Part of a small language model's weights.
Architecture: LayerNorm before each block, tied embeddings.
Each number is 128 + 32 x the weight over its row's rms, rounded and kept within 0 to 255. Layers, rows and columns count from 0. Numbers have three digits each. The size before them is the row's rms in percent of the matrix's.

# layer 2 MLP up, 1280x320, rms 0.0569, rows 865-1037, columns 240-319
094:148134131124104176127157160173115109120070116133136118139089140128092113124108091158108096131120153100162093131097148133134127087177121142172140150124147122142102110081181166096147135101142111082068124116104131157143067116145118136113162108
101:115135124097131213128127091145125104078080159143146081156128164151140149140120094174149127189088134121145102117132156163176113162112127169159161080104158172155111138089152200104124125127137132114133104112125188119179098120131135107103106149
111:110127101117141141169085125073079081127126124174153140138067136139149086110151136188168136149048108127121084118112168120172187095082088126175130145107124198148147120122120142127081145120179157163124127123106166135152126144117159099133134090
124:093083168094150136123174183090132110147121161162130140111088170143160057106160164159177118120135184110112108138113091104094181122161125131128142134147113107106102169134198152131120115157154122119049119157112133203112146123110125108107147102
119:171185176158167158105149113121135136163115125165153098148100186098102120167172183139197097108065141122121095137137148171073084147127057110127150124104087142137148144105084125195208164120140140080134130094111150131117116118189150117075084176
097:092195148032157145094159151101120124113117115109151091155149129188098125105136119156129057110158172118143107097109136136122141177140119185130164164088194177134160177097120191047132122127122174125083173136131171190170173144118176095071107152
123:101114093150146118089120080128107150167136106145163123143120124198147102176165136132211155142155170106136120105069173119058120085193113095145168135102162139133171120125160116118124107197107101134109166106123155132116127117158124086098145148
108:113122175120152145108173197127109064134156179136091112141064189166129048148166135121149138148068148122104103136126154146113127099090055129113141117121082129107100162112163115171107178159109106076115175163173171212101166136106141114115096136
103:115188150063156144154172052069136088144123163177156093159081150115118060173163189155196134117116156045132096108109135109183129108091062150122148157142148168172150202128110151087099065143144134125075145129155138164065109115233158123068107122
108:150130165111169136181122133112129099117140205176135126087125109169172085199209223139161106140091207156137120148119056095076084125104122129135142106121109176114052171130121126131106125147065122085139113099153185134116123122139167129096077121
077:110079209122141164130088100127112136030134111132074175163139155098147129153074101132137118137100155145083112121066148238124154182162159153140128152143110106093135129138149118091105161130109169086096140114136152187189192137122153114109019141
101:074208119128133138158144128124150089052102111128116157084123203158117123125130080213107086104158122082106109153140101137203164118148033147106144170115128160145084107089152215125188143137126123118113140109187158159120078112111147141086116116
103:140122183141195122116189190115112102136140126152157105118046131172105083121143137149163118163076162106106099159129113139047053105145118136155156095133089114184135128128159126118143119176108149148097121081180148170144145095123142142077126098
107:129179142100162108072177127138101117120140142142161088138095129237120119131202088132096110109162123127164128126130129077070117098137077164179182127127142153168132142122133095120170126131151129099136147152150141090088131096115153077109137191
105:143082126088139153102130140128117115147024180131146053105149154143108128146135141151199111126082127099113119149092151163119168145142056126128149168132089154146094165095120150153216101156129098125087118117141134202188106073145120100105097117
108:076146168123176165184149137080091118119143159153158061124073152145157106156144171123195156088108158057150127143121100162083056098101069182145139116143133147101089180128103149101160112186164131144140165140101117101108106095099160127117124157
099:138163138069148144115147175160144111118110125143168140120113158166103074095123073151131123128136115076127091145106169104119090117128131158189177113125193138119156129085129132084114140137125113127063177156075155159141091116129149127094175114
093:168113167115112136103110166123156108119104129138067165134170142150195108176161177157125173121101096110069109132129048192126168170194116182117133178092137132096059155084174146132094144150091081105138086158105171157185090114133068182081138158
096:095121142130131111130187122151120119117123151180154071207079106147123108144121139179118110098102115116089069097148199139158071132144116117224164091145107186108159133095118155096141131138128106145138144101131182175145094109132137064098135118
094:145128095126122139129130137193133125126098140082121131130137153110096148099115131233123085112084172104126071091086149105129138108117081105107213190093108145141079092067174186087164152120175123126078129128146121121213120126099149125093150166
086:180108113120182143124126167122101068131122081145160143120114168182097092097136095215128132120107160101162133105140112128081154117114108128150245096135112140136118108070133124091136150114110138099076137102161161107148099139084108148160104140
106:097122129150106133176114160130132098083156115158158109102091143148089077153184115150126120085066159112155124119078150123130172075111112134136155080073121151143061167126158130105138160122153095120091149120144132140113145119123186121098138114
100:087154113091172168093128199128136140186111224116087156163106135128137107164159152150101114125152109116158120124173102137089128161127105121143138122097099116121144111119101180118122117127161124098083121129120120193137123103151116117107140138
099:142125110129162147146169123180112115154097157114180052106086160095123132160077107134182082100076091089137098124133151161133124116130103175143144127142118197167144119104140114122132134128112107112100173109135161144176126094096127086086146149
096:135160147084116182130130121134120107116128077159118168135121178130097127143128147162167112155123090113110088109077140150133084079082095049169198149063137156108063128094141188079133150132112119150115111151120126134175072135178178107100123123
118:073138112128094118152145226099118124145143135159144161097134100103112094148217114162128157135056098115094106132148069108127094143129074093194143102082085167206095160111156132109140111149073036098135125112111139128178135097143142157104144153
108:136098159122146180094113061137061118045118097156110133089134135176107128140132059177146127122101160135137120175045101139088129099138091098139153129096149179149090132106118174065192151147074117078114100090158181153162090102098160164079125138
105:089126110120174159114109117141084107103176125105184116153127129097135113195135104140168119157107175136142116101121123157129142108103081117168161147116109179112165109090162104173138154116166056152109175130095183117120116109084092152132095183
097:169127091113195172099122111113094130141113141131145082151133126135124118138146077156150144146079073100085116142072149139075107141119136168143162107134169171111117106102139120098130174148135089097093105160135144150154095088092124138078074149
098:128150140123165163095103167146088109153109165114174097146083164097119101105195157130125120143041106093126089119175141187100092127142140131145154079087113158119055051105131160134192086131146122061120127060154152167113119104139140067083123148
099:147180149129112135112153143154113083148102135137189091099115117160101100108154120144093104136122137079164109153081055096072153131109098181193159172098119171111161137127136178131157111143071093108094175087111152144162126124118159123088121141
097:140154159109081150134093124102115128058115102126107124151099146084117110124117099152176147150079131133086099119120138139103098086120096117119160185193156176123038145099177182144158184147098122092069152139139111149162065111151104107101099126
097:129148123122133136121145132155045110115119104107142074117129106120087119099152093148120072116155149174132118109069122082137109139166108143146163183121124182163141138107148173124153127163113117119099197099122240192195098113136172114105110086
077:110152160105116145085176091147131116077127119111195123144097168107058125085099145127091126140071186110129093125120145187102128107102133114146140160140112134101123151122132162055132151120144156132113249139061147185142117137140138169122140134
095:079142123090140131175155139134111106157086142156094104143095132147130100169120097163122127112113136099169089083097170128121099201157100103163155155114104126117115108082099175115151117160120034154130152127107155136129108097091107092097125163
103:108164121110184182113108112122069119091077157147138157125126137102126080132184138157169115152159151081157105105122136096195158191138090162166189150126146170133094111098138188122158137121154111133071134123125134119143072117180095078116133132
096:079148170067113114131128149120090072109138135176126144132126188166108098099121124185166115116109138121102090122101143137160150095168140168114168103115157152116073128100151162104161086179104149141097150122174224180098142112087162097099137108
097:090130199091141114111138184110149133107154103104147139122127142118082104147188137117203152121101145149118125139093165161073090100167103127096136096107129142110096159105185100121148111233059167111113123105135161196139136103108143140113093136
094:080108132132115149133142163077102089120170104187091116130111114188197139094130041179157136112113150116125144134154128110171107079119088152165140076120159157122141129149104136128130101202145174130125148144150165120134112123052172152179135103
086:073121130148108148155106159132111122110110110116155128182102178108110098112143141166114139129098131125162047122136113138172177192125160151193168097131118110127051133051192172067111134143141125119090095082124108123153134107199115104110082143
085:132161129144122156163173158163101092074054177121140121153099186175121081078154068164156138163088127120115061107090118139088170143145088122124168151169125154121042151084169192141143176163149081076069135136153108153166093111087113141099085124
094:128145115119135175175126177114109140160092099133139066112115161135131138128203110166148119109090087100129089128154073120110134126064122120167139104080134173155075093096113177064118105132050110149127085099193193164139091117067132070118146132
123:119153129138090143136144113133126106129095110186105116130122124168140119137135182171201124135084130108145119122053136114101134077133124132109167128076111125163067134127204138148089153124146121089105109114135081130102119101195115106080124103
087:085149163131105160109121129162100104083077141169129110152096173160129087116140143181123122160081151137077043126166162139160153164098163113173185109109143123095071082072169186126128148141130116125071133140106136149138094130104125084081093144
086:122211099130099116085136142172166053151148112146148122176129162125118123184131113183110079131114136152118138106160087197109192164142115124134170146094092182199164137099120171120200118121130094175104111132172200063183102098119121133113048113
105:125184073099138148089096133131117148147068134107141096146119129141137125175175099180143103131128104126065114139095150100150112123167079096164154099042118143172150146111125105107139123137091081139134084128122205094133061123110100068090137115
113:143137140145167145132174092109152113118113117171113078116119186159120134142184118176180100124119206138132111108121136140067171065113062149123128110123154114126128156129131146154125149160177155154138126138145160116035147096113134099075152133
081:130160230073160178122085110092110134090139113132109126185116133170141143060142147102146124118120190120069067128072142155117114137095117124139126123114172124198094182134149142111050147115129145100091157115171115173110088161116150156109044155
099:119120164102110152183128144107112095099119147133166122132080165156124100104128152189119121116135150108122119132137136105150151138132112130176113085133153176133155168128099157135167142172144134104077075089128149144201136117148171127126140105
101:100107186118148176127107186142095129106112093094141106177102191099126102149150145127148107137134165112125094119127099190069115155132096118184135149098131152114097150102165136136201185163132127068104087041095187147190123107047152115091087174
081:129129105156170134159124158125097143192103132116172058165057106090130138092100095117200122151110130107181123108155176087140126156060146169159173141165102158197194150119178091154127184136155125176127109145121086144136169149137125104111081099
102:121166119107149163163101212134097100140115046188187116118116117069103099177167149161141106123089135107060061141079099155103110087115104160128158107156127147161090102094152112131140133177133096178110137160122151172114106076114186127076087147
115:155120153105104184090106160100124091161109053128092072099122126162074099165179140150195107145102176095081130146052138129065153116127116147114162160172042139166108161126096146163143143194062110116122136106085126176117163091145155132141092110
105:123197121118198172120150098162102150072068125105152143140106167125120102169137170145134160132091142040143093117070170122193150137119109137173144182137137129127092089078159198093129095120141105120103123114092160153111079122135099092127166106
108:175103103139135160178136118101107142139115100162089078119081138120129154105173120149183062111089143081107079116150173169120163122099125094151125072188141117055094092123103194145126104136083093132145131135086154183114080106090118070104138154
096:123117148101090133161107118141132118100123118132119118110113147124085127088116105147163063115146175127118107087086205185165122110189108098155152115106155135139124096101155156102163184150078139114102119103126223185117101106066154120106177120
096:040136113072139141143141128073163102128117094193143044176062159113126090162144102123122162090196130081086079138101197144173125149119121165175145143146135147110146156090079131116115126126141110146110145196093178175094148129109144099102119154
102:108159158143193164145109118124126099082151109187127158150152156126100087144135105141152134125199130136235145150118086157152164167156118138122153142132177117137129097107161137106125144134154137102152106081171157080097125117143107087111036154
121:101139175134155144159096136110154116072163140137079132109143110191144069139124116154171118127118171129145130139094096133160119107128107088140156146116072142103084134138158142123086151154117042104091119015158195072154131121112130121119131144
096:119125153109105185204083121119106131127112144145096142055081145121129136085140130128137125121116107107120117113121108128129090136134138095171119079103165140228113109111143139144139119171076202128109095136166125136160051130117137101111140135
090:106178141078121212116153124117079091068141091135141135179088164174073120132176111160114137121160153098163074148132110078133121094140143117203163134119142196140106179081142133057134084136060131130099142101110140143147120136170170038095113145
107:106093128121193117184141137094089125092141184119114068172138095129117106195169168110110165129061108111114136149144085103155161145102116121106131139131066197145134136106091093151113200184123106155123143058051200090161084101125170120121087104
095:121166096108152191117131119142107133052115086166133069157136141120141114141126097197132128124107125124113072115115112142119132146138164159164157150148147138180075084079135160123111068133154123125079149112101117129127086122137111100105111133
117:087097106068185143127053125148072116138172149110107122193151138121136116149178084095084145128135140187075093120077191140102173085088126064127125142165168093117099102115130116171164206173137117129128130103113169111122124116060098076141046123
080:158177169147163105143161113145143114115147162122056079143114150121056124112129138134094095119146139145120096102109168136170103137115133114092151193199130139169069129071128150135185173138066102074117110082165126187194114148156136127138119145
088:156152165126109157165120108142077060070106133176060140104125188129080096170142111153089114159086143096105071138115118145137096109167102109118169125110137163118143117092122136076156138143087103068054119110137204190155130109171133127117135127
110:161123176121149177096167148146071124177119140150122117155108130130154108129128153122191089134096111073175111125046193164104164089118108095166120137166128151133181166132104144149158152136094124120106136057139121203099139106112147124058153124
078:115152137088134142157131187113095124170116119134139111131134155140120138150133096193158085111161136108168067105127141146093065128128131147149164142056152191162166143092152162108154101166088095147104146102160117153179113081124189100076079151
097:124147129143185126150104180157102115105111130127122092106012173123119109086139113150077093096075088109085076145134101136115189148130151167186146115136102148148120110096165134145170175118133113147113148060169159156125113141078087106088095144
100:141195113106163141101118121094125082131142162150108166161090187131088086126171103160104141156098150109141109135102152123131128090107078176144152143132102129127108146137100153108133056124104123105106110100143171208078144112183126108120148142
092:127155095115098134195082123114116132113080091160144135141116123101082130141167160160146136122155106118081097116124117117143177102110071167166184143068152131130115138079131137113092181111118130115112138127169146151160086126104100150119139131
115:111139170122123143071090207096140119146146064111185194131157111173105111175142133194143125142139162124150125112136158149096148117164094178155142105117161127135122107109174139101158148178113082127103093165123220143111121101110154110102143149
104:112127131116195122108171122110102180096134158145089106168146131205137056191121127136123146129169142141178142158116103106131128120187105148109120177103206158141111135111095144111136113162182098084064155104121144108146145114119156146073142159
093:153128138127109144184129108175070103098085122149146083121098135122083070104113093206136153093079162114172110143095090109156108109167103138107169196117128153133122089092129190095138153130169142135087133067124151156110109121165162143122137128
125:153152109163099172173123126097054159088095101155116087197100111160110136147171139151126138122132107147096115130169105093169107165172068108113149151124094199199104132106105128124132140147153079111128115121121146135119119079169140130132138105
092:121085206132101130194158136104131099133123120133148120071159134125059140094129110133137085127123106155108091124147113212145081197119143121111147090107118171135104123100149140123117119139092134050125177148199124172134129118127176116097101192
095:090162118089142162090062164066129105117148147132189090167080155112166101123149094187104132170084180111161108162156089113116141148111081158145140122123099152111091122121092150135167110175160130092142120107139199133163138139080149149114149116
099:147135165156094164158088144209126135086099155111105147135102248137117115148135178162129096120089138058082113126133121155090173145075085081103162093137096101212103118097161112055141172157117161122096097126131097142155103120137118139128068115
090:100145136124138161122100107143131138131116116126137080144141154107109119173134103157118036123126160124142090115091117154093164085116151124161158115072074152108142152095135126115191110140125075090077131110120117131195122093070163095122074163
098:096096146079137138144145086161089069059175147174092096168122127169090115115096076127090120107160194123168126114062136120173127104131094140172133119145173158111177110134127125095118108145184180154090197071133173185111128139130216168096112147
089:074167139119108114155150176143162136134144177133121140148119113138115117169120141153156139125107131049112093118119124087169180152116062089131189180073075118124135137067146112160165151115068188114116063135062110162137161101151103172088101127
119:139113128081187135135171103125130100147132158184175104152169157157131087145113113134167108145143135134130098142056201159171094122143094126121152139132207142099170132125151157110117034125148119079122179092170121099063142106137155141131132110
111:086140143119154162117161172086124111156112184172161200093145108129097054162142114191092148125052138118137106146114102155137142105128065137126152134192135197109110083125138167085152128159150098109113184119124096232147117125145101164111140103
097:131126112078205157126140141128102123121075117121134126176149141151096080181116067212070115124102144117160116133072120116162159131131089138145162116160171172159103068093133178093183131139191101119063161116137173158137131119089113108087126172
108:139129162087145160094117118132146159157089163113168148196147153157110077132118183145128138109160183145116145125072095182138111169176110128152143088136137160164103103128134140111168099153149083152150162036121111121096106096176103075071060110
097:120111162102161166137170124144092113130096138145159060164119121142167119147138137152188081103150118065090066129133208162156078155130082091148172086069090143115141157092140180127172121138136097120112129148144137129136140122104110123078110173
107:204171185133208119121159144186143135137132112133111089142095116129065112088151115140162155151058157155134118148139100170114091148156127071145153147138109178176094044110136143144130139164129095059122169072159136121170082088134140090127036095
097:073128112103142161163147112071102130105062114120055087146076146119146093169146124150170109079132110084085090161080146129122152109065092129152143106132090129141129122114133154098142173117129094190123117111102112109120115150088134064095121120
086:104131118132157134136156118119134136126038082133173105194117109117174120087178134156150076145157120126158102122190125115186136140120098131195148102100126151168175116108127170182124151118157127172143077114129148093086093123104104031140108132
094:136140160125158187158126086121073080074116105130126097154108145206111108110179133167129130132112164117115089118105118113208134116140125110130160088152117193203066163085109140112131070148138095091070142143132182114143093125163158155094057167
100:084102129101153170142093116094105108066058125163168154070136100119108114100159143171120048116060118121101103083051124124160116088099146121163141129147164145113087100108140132088150139127116124103129139166135148153095134098085151093123149129
115:103139171064140110149149108095148111049132122172167130152132136141166107177146102109187154115170157117146120101080130134152093163125134145169166141142088144101121170120102123150095107149134077138090180092048151102122148108125144111085157166
095:102150169147094111169171136134090079102122071152167123085091163185127135125143138181169065144139100110149092126135142140131119116104072108163140125061166128133107153092148210068150163163088159132088197086158212127124114094146184088139117080
093:130118151116152129177100153102082047115118095172104107141114126224131107097088055159166131143087140162144118119148124104119111076124092131143151099160134114141161128124103117091138140176113185074080172113163222146143159119088202135148148082
091:133141125081119134118157136092066106113117159137153122121096150139108135104130113172153090112092167082125078136173110163101122200168147184199165076068072160163135149090151164081100084144153126180110179131122133113168121122139172130124141146
093:072136162098139141176092166119081115094119103160117101135084126144155113116137136160123138130095125049161097106165159110163156117133092144155173143081105148131056130097128166125165148127087118082071119117031151141171101116133116128127162126
107:068105132141100187170107141163166115105101124127124171104129124107071086173144159156108176131104145077046108112123166149157141143143109112119153128152105194148077073113160141121117146166121082148123143103092126140155110111131125101082144130
106:065095128082173096117169168111115160055161114131123102142108111109126105140148062116136117138161180146091110134125158115135136157067143122157146064119111145134161144088140151113124136151140149109099111070143132166166112127061169121119114164
088:142134172057150118128223162101157119140081192089129140162140187131127146146123051110145139137142132082111145135152128123120173193102131156090184114147081151211137167094144110130166212162115135151109114128186092106204177109122136123098082110
103:125143139143207136115150232168090123154127114144152084120081111092149072145197176161120094134120166102140091108086133118156160102053114057180196160159110131150074105109144150145135144162121087133127140121152165130167110136131137131140146131
109:140133138034170156132164105076138093147134145147087103154103109162115097161182153126129122152119123136116103124127093109173192123099145157129149112145126150124101147112119130145132106164074123143108114122167162148128157133095164134098104137
099:130175107112167199125144134080096123146073152113101058168104172145151142109164152154170096160104154086158094089114150136072132124103148150184160176117145178176132157099136176117155175123111169107083092108098190155173150104122127129105112110
090:131118186113098147105104111140122094112050179122104112085143178149104144116106106196161083129110171141085096108106132111091075105146125143125160148158132152175091083099133149132168091141127129104079158074158143139130095138131131115071120151
097:128113144080198207133138117106067098098110109170141107161088197145107091092112131130187112116090148105102085123103140137211081088132109168180180072144111175131096141107185143140107150139164137138059113170096112056122134084147172130127072132
097:149120126091116150187128108139117122166065129154140096115118139175117178110132102143160041121099110119136084113092173159083128103093139184162155070127122155135133167103159132084154120139123152076121158104187112154111124124115152067097055143
108:124088159145089168169116135110076104121099085135105141178156140117115131171183153120166077124008122094111112121108152149107083095124053095174114085085109131105110189120147145172145153139088098145154141172105170193064148116091115046096126179
111:158212106116143094123183150185144112093148142100166074142130136174108114114139162121111098123113157116170136128124116103090095201150136108102176164117076170163102110104113137143183064124128041080085176046102172133210162072154211100076128117
117:130140146114162125091162169081143134140127137124124094136156142166157123121151140124178104151129168119180126097112142161055119168183046073152141158102153190144139184137140158134180168166153104051135178052163130142094132124164191152036080170
115:107176125120127148098150162095124102123100126141126160167156183163149078123181080132145092131108150142149109125149093175099185154202100142112164166102184151130035112120128152130163113140157093078112150156059173091146134105113101073134117132
097:072141086090142148167126149130085081080106109142177119182081172116122094097196169154118107157091122103110103117140153112090085131110127104188152122154143112147106135085132167123121124132190105132100148135146160103126123120099154066132099186
109:107131133148231109126105135138078098080150111148167117154126109137118091151222129128114172149136149118167138125135101179118106155119106116120128108103113110178110093110151135145181175203186107115130177127087082087098147089080105139091101130
114:124129116120091224115139088101153142100113099160062137159160184104152118192168115161162139111115170126160116162088115197145134103143111104098142168114146115134104096113131130110182142113084137082130101062102146144186145119180099134107104101
112:113142099107180138122147124098105126111130148115101106160128106203081090146167114205071124127156074172145136103112122111110127142153088087136111117121105126159072109124070150126191160132094087079133103074151155160088121097112109131114143069
104:109175168145130170133097186154113089120098139171101164126132153160058077166172155154152167147103172081129121134116114125113134129154102094135161127145159177180142068129137152116093088153117147065108157161092232166086149098126147140096131163
092:106114134119189151093147097147103115130069098168106150125129159120164121122104070164142163150119143130210132112172125172159177142069128143150190159138146124079158108079223152178152162136215145115134136111142099143200104139080148152133123100
116:088090144105109125104187122131084151121115200116118113105063129101115106121155147125174125125141133058089071139109190162076145122090136111152123087149058110096157186124132113133149153135204080111085109117121087128050155148096089124084142157
089:071130132123125114143125183127112138120110132083121127148082127119105127073143145153126124114107138107135102152155116130159127163137156113208157116156118147140131116088120144116095126148118152083123145112141167230154131143125150048138159092
092:107120154106141162157096178130111122091118088107108090102140138123097138122163142142112102139111168070141101090158098124110098130182129138146145131103124193119095095090169157097185092199097122170132100085100135147124125070146098044102086192
088:077162103092136126101117104130086142140086079168118143147097108117157113142168124147126110138121133055090104113109149183104168132111123130180175129082111144083124100087145179131108107139159122171076147127076141088100112110121129125097107128
101:126104169104105200162131171131115141110121085108121138125139145127082128136130109191139107129101187140148086143082108165159141129177106141117154144104149150088134121103128134086184125126126114109112085115141227144238104079125182125102094155
089:092132128127091140140136177141126151125087111120160143159106150144097125145128130133158070122130109115162104126115120127135142129154130073141173106054147190104166131097138106095150107178068105119094144107137131187156110114132152081134113149
098:078117161109136143103163114067160137109131134139184098197115112108125152108097150108161100120150145114116078119067189174146114160181140136206130086087174173146193185136106117106131124116163124119146213083096166115121134130096139138071145158
096:070140165101103109122194189134173113160139126165146140118110182113097118115147093125155083131124109119123079080144123146090103122147106126139148106149114140141136148098127120105161097211080105124142171121155157177136135108119183114089114192
090:096132102095166113138133156148147123099098152129123130169143139165155093134179069162156145138120140140191106139176087112150127189104107099113190159090169160118160110069162152105100175120114139131126091159141118108205160115183138110126071135
116:126157158101177145111105121061151071092116188148136155132109171125129060158156090145158142126144116113179116158097116140147136147112127197110173146120094161118128119104132180144121166159132148106083157089159206126154102114141156157071109135
088:094148139140160158082135130129115118092105127115131102195053173094094066129158165149090184128082155110125041136134093144135171176121118176177185113138096135147046132063151209079126139137139093143104144149113148135095094134132101100137130110
078:113106115148126128121140106112123080116107152157127075157075128096098164113204086135126157154149149140136127131120125126136166131078133161204146074137083146104108147138096127103186171155113118147103179100129165177108113115157149132139124146
101:094185092137125098139130130098122089100115092153118153103096202143154125197176099181106110147069095119156131118142125125121146116086131141130163151101096153115094082108153170115174162161071110131140087117118169118203080097190134108090073080
087:152179150096150196142134114114099107138124160095060114200113183178090132120152055179116116096096186109137061134117152132129144172113100148134167147143165145127074156041138194108151148152096108100087114119103146200144106099165153130116109124
102:041140113142130165150154176148088135103088154086126097188088136172164081163205159184132125136119144054131088121165078145110149121138098141157149120077086148128122142079124135134140069142152119167109130109116185094136094083135113103124099130
081:108135227106163145126173104129071106120155178136099152100131145199165106129141112121174123133101175079155130154117143124105088108136082178097115129137160142172134176134096132126188174170137146094118140130150135161102095090098150135125074164
096:162190122133171153169184188156074126069140142153108072170118145163091121130157145144216074151128131100152056112157101112132095107148115069157162165069162165132141156071107155118110154108154187083075151133123156130124122119185130144112105186
089:170116121129149155144128124148081087139099125173158074110108180122139121125102082198128137112093146110145071085120121108118135155153071114126207178118118167129079121043135158089143123160100148100095107088076149172142095122114175127126149111
094:125130116072127154184165121140128070114100117103134084149114127162084115170157089153143090125167152075149082106106157116137110151102151159147182147059108136118109126093132166113109129121089116156030136117125158178171098105148156123113081111
074:124177131126147118169133159148154137137143181136124086092095119098082114146089120194108097111141117155091110139113090109153155141085115135093150146123094124124109058073148151174121109182048107137125098117166146128167074135149127140108109138
109:135128161132191121129173165097120096132132161117191073149116190175107127109136101128140103170129145164110117119105179137075161106153131157151160087167161148112138127100152145135147173166134131100133166071154125121063161100093141095044134147
101:084165139101128152191119221134092095075129154154120129148129117142097071151156177180203090104094123098141099123127117109130121100128117107150167149129126176183102132082160138107183105138148101165130108144132152194125117090152118120111086143
096:128147124095140159101185170145093081150097126118174063129128169172113134163144069184118050140148144152190095132087140122171147114163140132159146169113123145143183138101092139170170118177107122114088144169141213160160143087097141097083131167
099:084133142120111112102140075102133111094103146126130118205066138211145072183222093139082161139145121116111123138078105133170142117147075098131128091133068124118042108122096126105127139161134063193119144125070143101075134098131106114115141148
094:098167101141211146107129099076094092107137119143139052152136106099163121204138148167115159149100170148142151107043143159169147108187102171095162123135099137071123159124116126094158093154146054180130153155097175145176139101113116153125129137
084:150134090123148135160165120159125112173109161138168100164146147148106094100122084170163108137073115094151080088056159101130138136087131112142227141101097174140103138089185134120134127146125100130064105059161122123117124115071157141072115138
097:139110154072141158132155147096102129131092129147160138177123145131094118130137119180122106145112127070125089137103163104144179102116091180127179119157142149113102114080168202076135141119110098161088092112135148135152108127107123104119136163
118:132160144141159165179140094074126114129130182159125076101074152121097096197118195152196135144121126105097115106111140115141139124099088128077177096090149159154148143118155131157124135179138124151063086131110160120145159105149141131120118163
096:138133135153141084120157121114149128117134157147136106165060079140122126142152132151156103092116172134141131141140158137143138083151077100126148144151114129139149121130083132141190121135128127167120121053114212119142167092178168118105146163
089:161143123153174169144151124184121114135115070111097100149149170128091132167140091189183049106132143111200098109107106130128119097106119131120247179063115134135121173082184177081162165129081106101074146091134160116131100121158169130113117160
103:126122160117095159163144177116112161159106130140067117096121100120128096122165097144157060122135173159157129125102163122103170125151116100071137142163109189119167077132138119140138174181086114073118149138168190192168091111087122079131119170
089:148130111126126138138117147179084127106093085116113144156123151157071113138141124219109078113105132105120092105122104106152104106145092135119193133088141142121120116067143213057134127124109150144138106119155167155147127108174131129135119160
103:101161139141129147154151138157083135140075180185179071163107139097145109184143160148193151134048093135147102080121131135107053114119108158171150107095126174142098082095133128092148095147081118072112154085099142098131107123190154107064101150
091:091167114087167125135133073158143101100061129148136079172153161153135098106137128203126124127071155107144129102090148115186196142123077153154171215129141135172112090088127191058123131124145118157078126120112132125100129138154105142081096155
108:049114140133210144158151154110086121141141152141132083131091159116121116194172088096194121130174085140119126126126169169128143132111101128127131100125133125136131154115083134197136150153132115105142116178166178194079135136103142084119025125
088:121136138143151175126170100114144127149069088116115077180124160122124125145166124173181144162095150113167103098145125173115176139119133107124145183094147122114070125082117166123169073129137106050077147096145153136126091119116129084093109180
091:132117137124129155131133153089109130110125093107115083099100152166087143126125101196125123165085143131174100142092073171117138106160080142161149121097070150099106112114111174069182128129172112056106125054187213139182117101145188141137136164
096:160141122108124127167136178111179114137131145135067151140143153158041117169122144137157153134115134084133093136040134110109104164121124194196138135195100123162103136104140130118114108129160033167163145117137091179108127146168114169069128198
108:121167116087097117114112115144155055094167146147168130148050129142148078107131127179094163159083159155130119123190096133101156115170096200127131139150108178159097136140170125145115089172132087125105148074074151110139121109194133136117127104
095:150137151060134138112159157114080132118109131153128120134107167161108142114111135149143091134117135083103102106117131147107106152100143189147146108093138129140172146096112176099158130171129176129122112089161155186172121095127191086117082143
108:148204112062138133104104086132038097110143129150164157167075165138098144120122089159133113171127112095170103117106200110131157117096128125183144090125134109113139109104137160123126068134107124139072128096119129218107110117127176117123159136
086:135084203163145096131167165044109107125135098170128146098112170108141092128124137141187128097073175137096135132118104144077107109146126138100131082119114179081169144153096162152150081186120169048086180151119188172220145138095192115115138092
100:100145139105157149137176131162112133092109096108110013182117117134084135114183116171190089193138127128169110117047163148148090135129086164212161199123146153110135123113123226097166115112145098086106156051134177140112119115157174094073157147
109:126132118139132160124112100141166080039130144156125145155147147137115111211182086176128155140134181177134137103124080152153051104173128117108133186139148122127112143122078115122151132134099147055130149133062236126146122084201143105155131115
111:118193197102098157215075122077137135155105139124042139084104143110085128121110157127155082126130091102088111119080144111119148118113128158101133107131154153225133124086180149112155179159074130103087072092185116168160093124144138027104058163
098:102119136100147149128179198134094107135108076154151133104125118196124094139178112168131106153149131083113110154115119133128149113097046120184164117098115176124120095096128142118138091144090099132093144154141097200143095100119127149051141139
090:138125138137153158154089176118090098101121120145114149136073153091144096144153129213138097116141098116159109140149096154163154178158126112175142078134080173130103146102116139114128140144071100164129118135174155116183090137126124080100120097
100:123124165062171105143111163139077137102127113137144122144129098131074096140150122109124091141129138134094122108112178153067113132167128079131117106142177144128155118144098123158196200187147156089163115050080171152125146091081150072090082105
097:036120082100144158148141144157131134131106149094125111161128142132093111170167158162165074142120133103138084147129143102152119086136130173122189185054168165170117130098137150134162151162129071168093118121108238122108110107116113100099129166
094:174169147134187160146171153135100103101161119145111100169128125150091120169201163115122136144068164092199134144124117149137105138129081172162124070163155163121077144148150191126079095172122140123151155125160152193109108083156146153129118112
093:126132099128141159151133146150060139106099133142138125137098151136105104112140063189165034120128153065103091118115148126129147179099161124166143094194079170185157124114141144107156161123110072161097110107091157136141121137072112071111134122
090:043146098091079110127131097114097111091073082169126126191072110117137149143147119133132123109129147093094099105124185146143178111142144159198168115060114137110144110076137184135155104137170101196085156138098102098123122117138116093114133143
117:106113160142164165100138078098030104048136141128147134161142090155103077147148157122101133167114220154150131117114114110136077096172088090139146114095179153126127175124151145106127152155166121129132141102103208089143171098138124061116143145
093:128102116142182161150112150213141114149084134140193115113153157190128108132108105173129121132092150133154093100099104116135135111111145119140186155135201161117122152088178134107160145161165100089078192131131161126193093095117180124082084222
093:128114104087069151141080132146098112099081115152097120090105127107085115136146078128129135094144124094098118129141103157099108136189135164134137145101116103147117089117102133139163142154135129132063062080072097139141154147058120166137170172
125:069150148157167196177132119153031128113153154123102097118137111142083104161172132115148118136146124109086115142120147083182162166081082128148139183128111165140112155080138149158109122140090085077115173133135124172081099118100097122122090170
087:142108105141128169184121132117064115130084079126148129139143109134089120145132105186118088140105119128110095132102116095153088101126144055143188188135130192109132084118154128087125086135114146091081128107128203131207086097086151099151116128
105:159163169085095189110060134132120089117163133112138139149132143106118097143139171143147204156140147139063096106116118165083072132131069126112127132097121102111055150123147152106099094193156093095119208172057137125090115111126124151133127153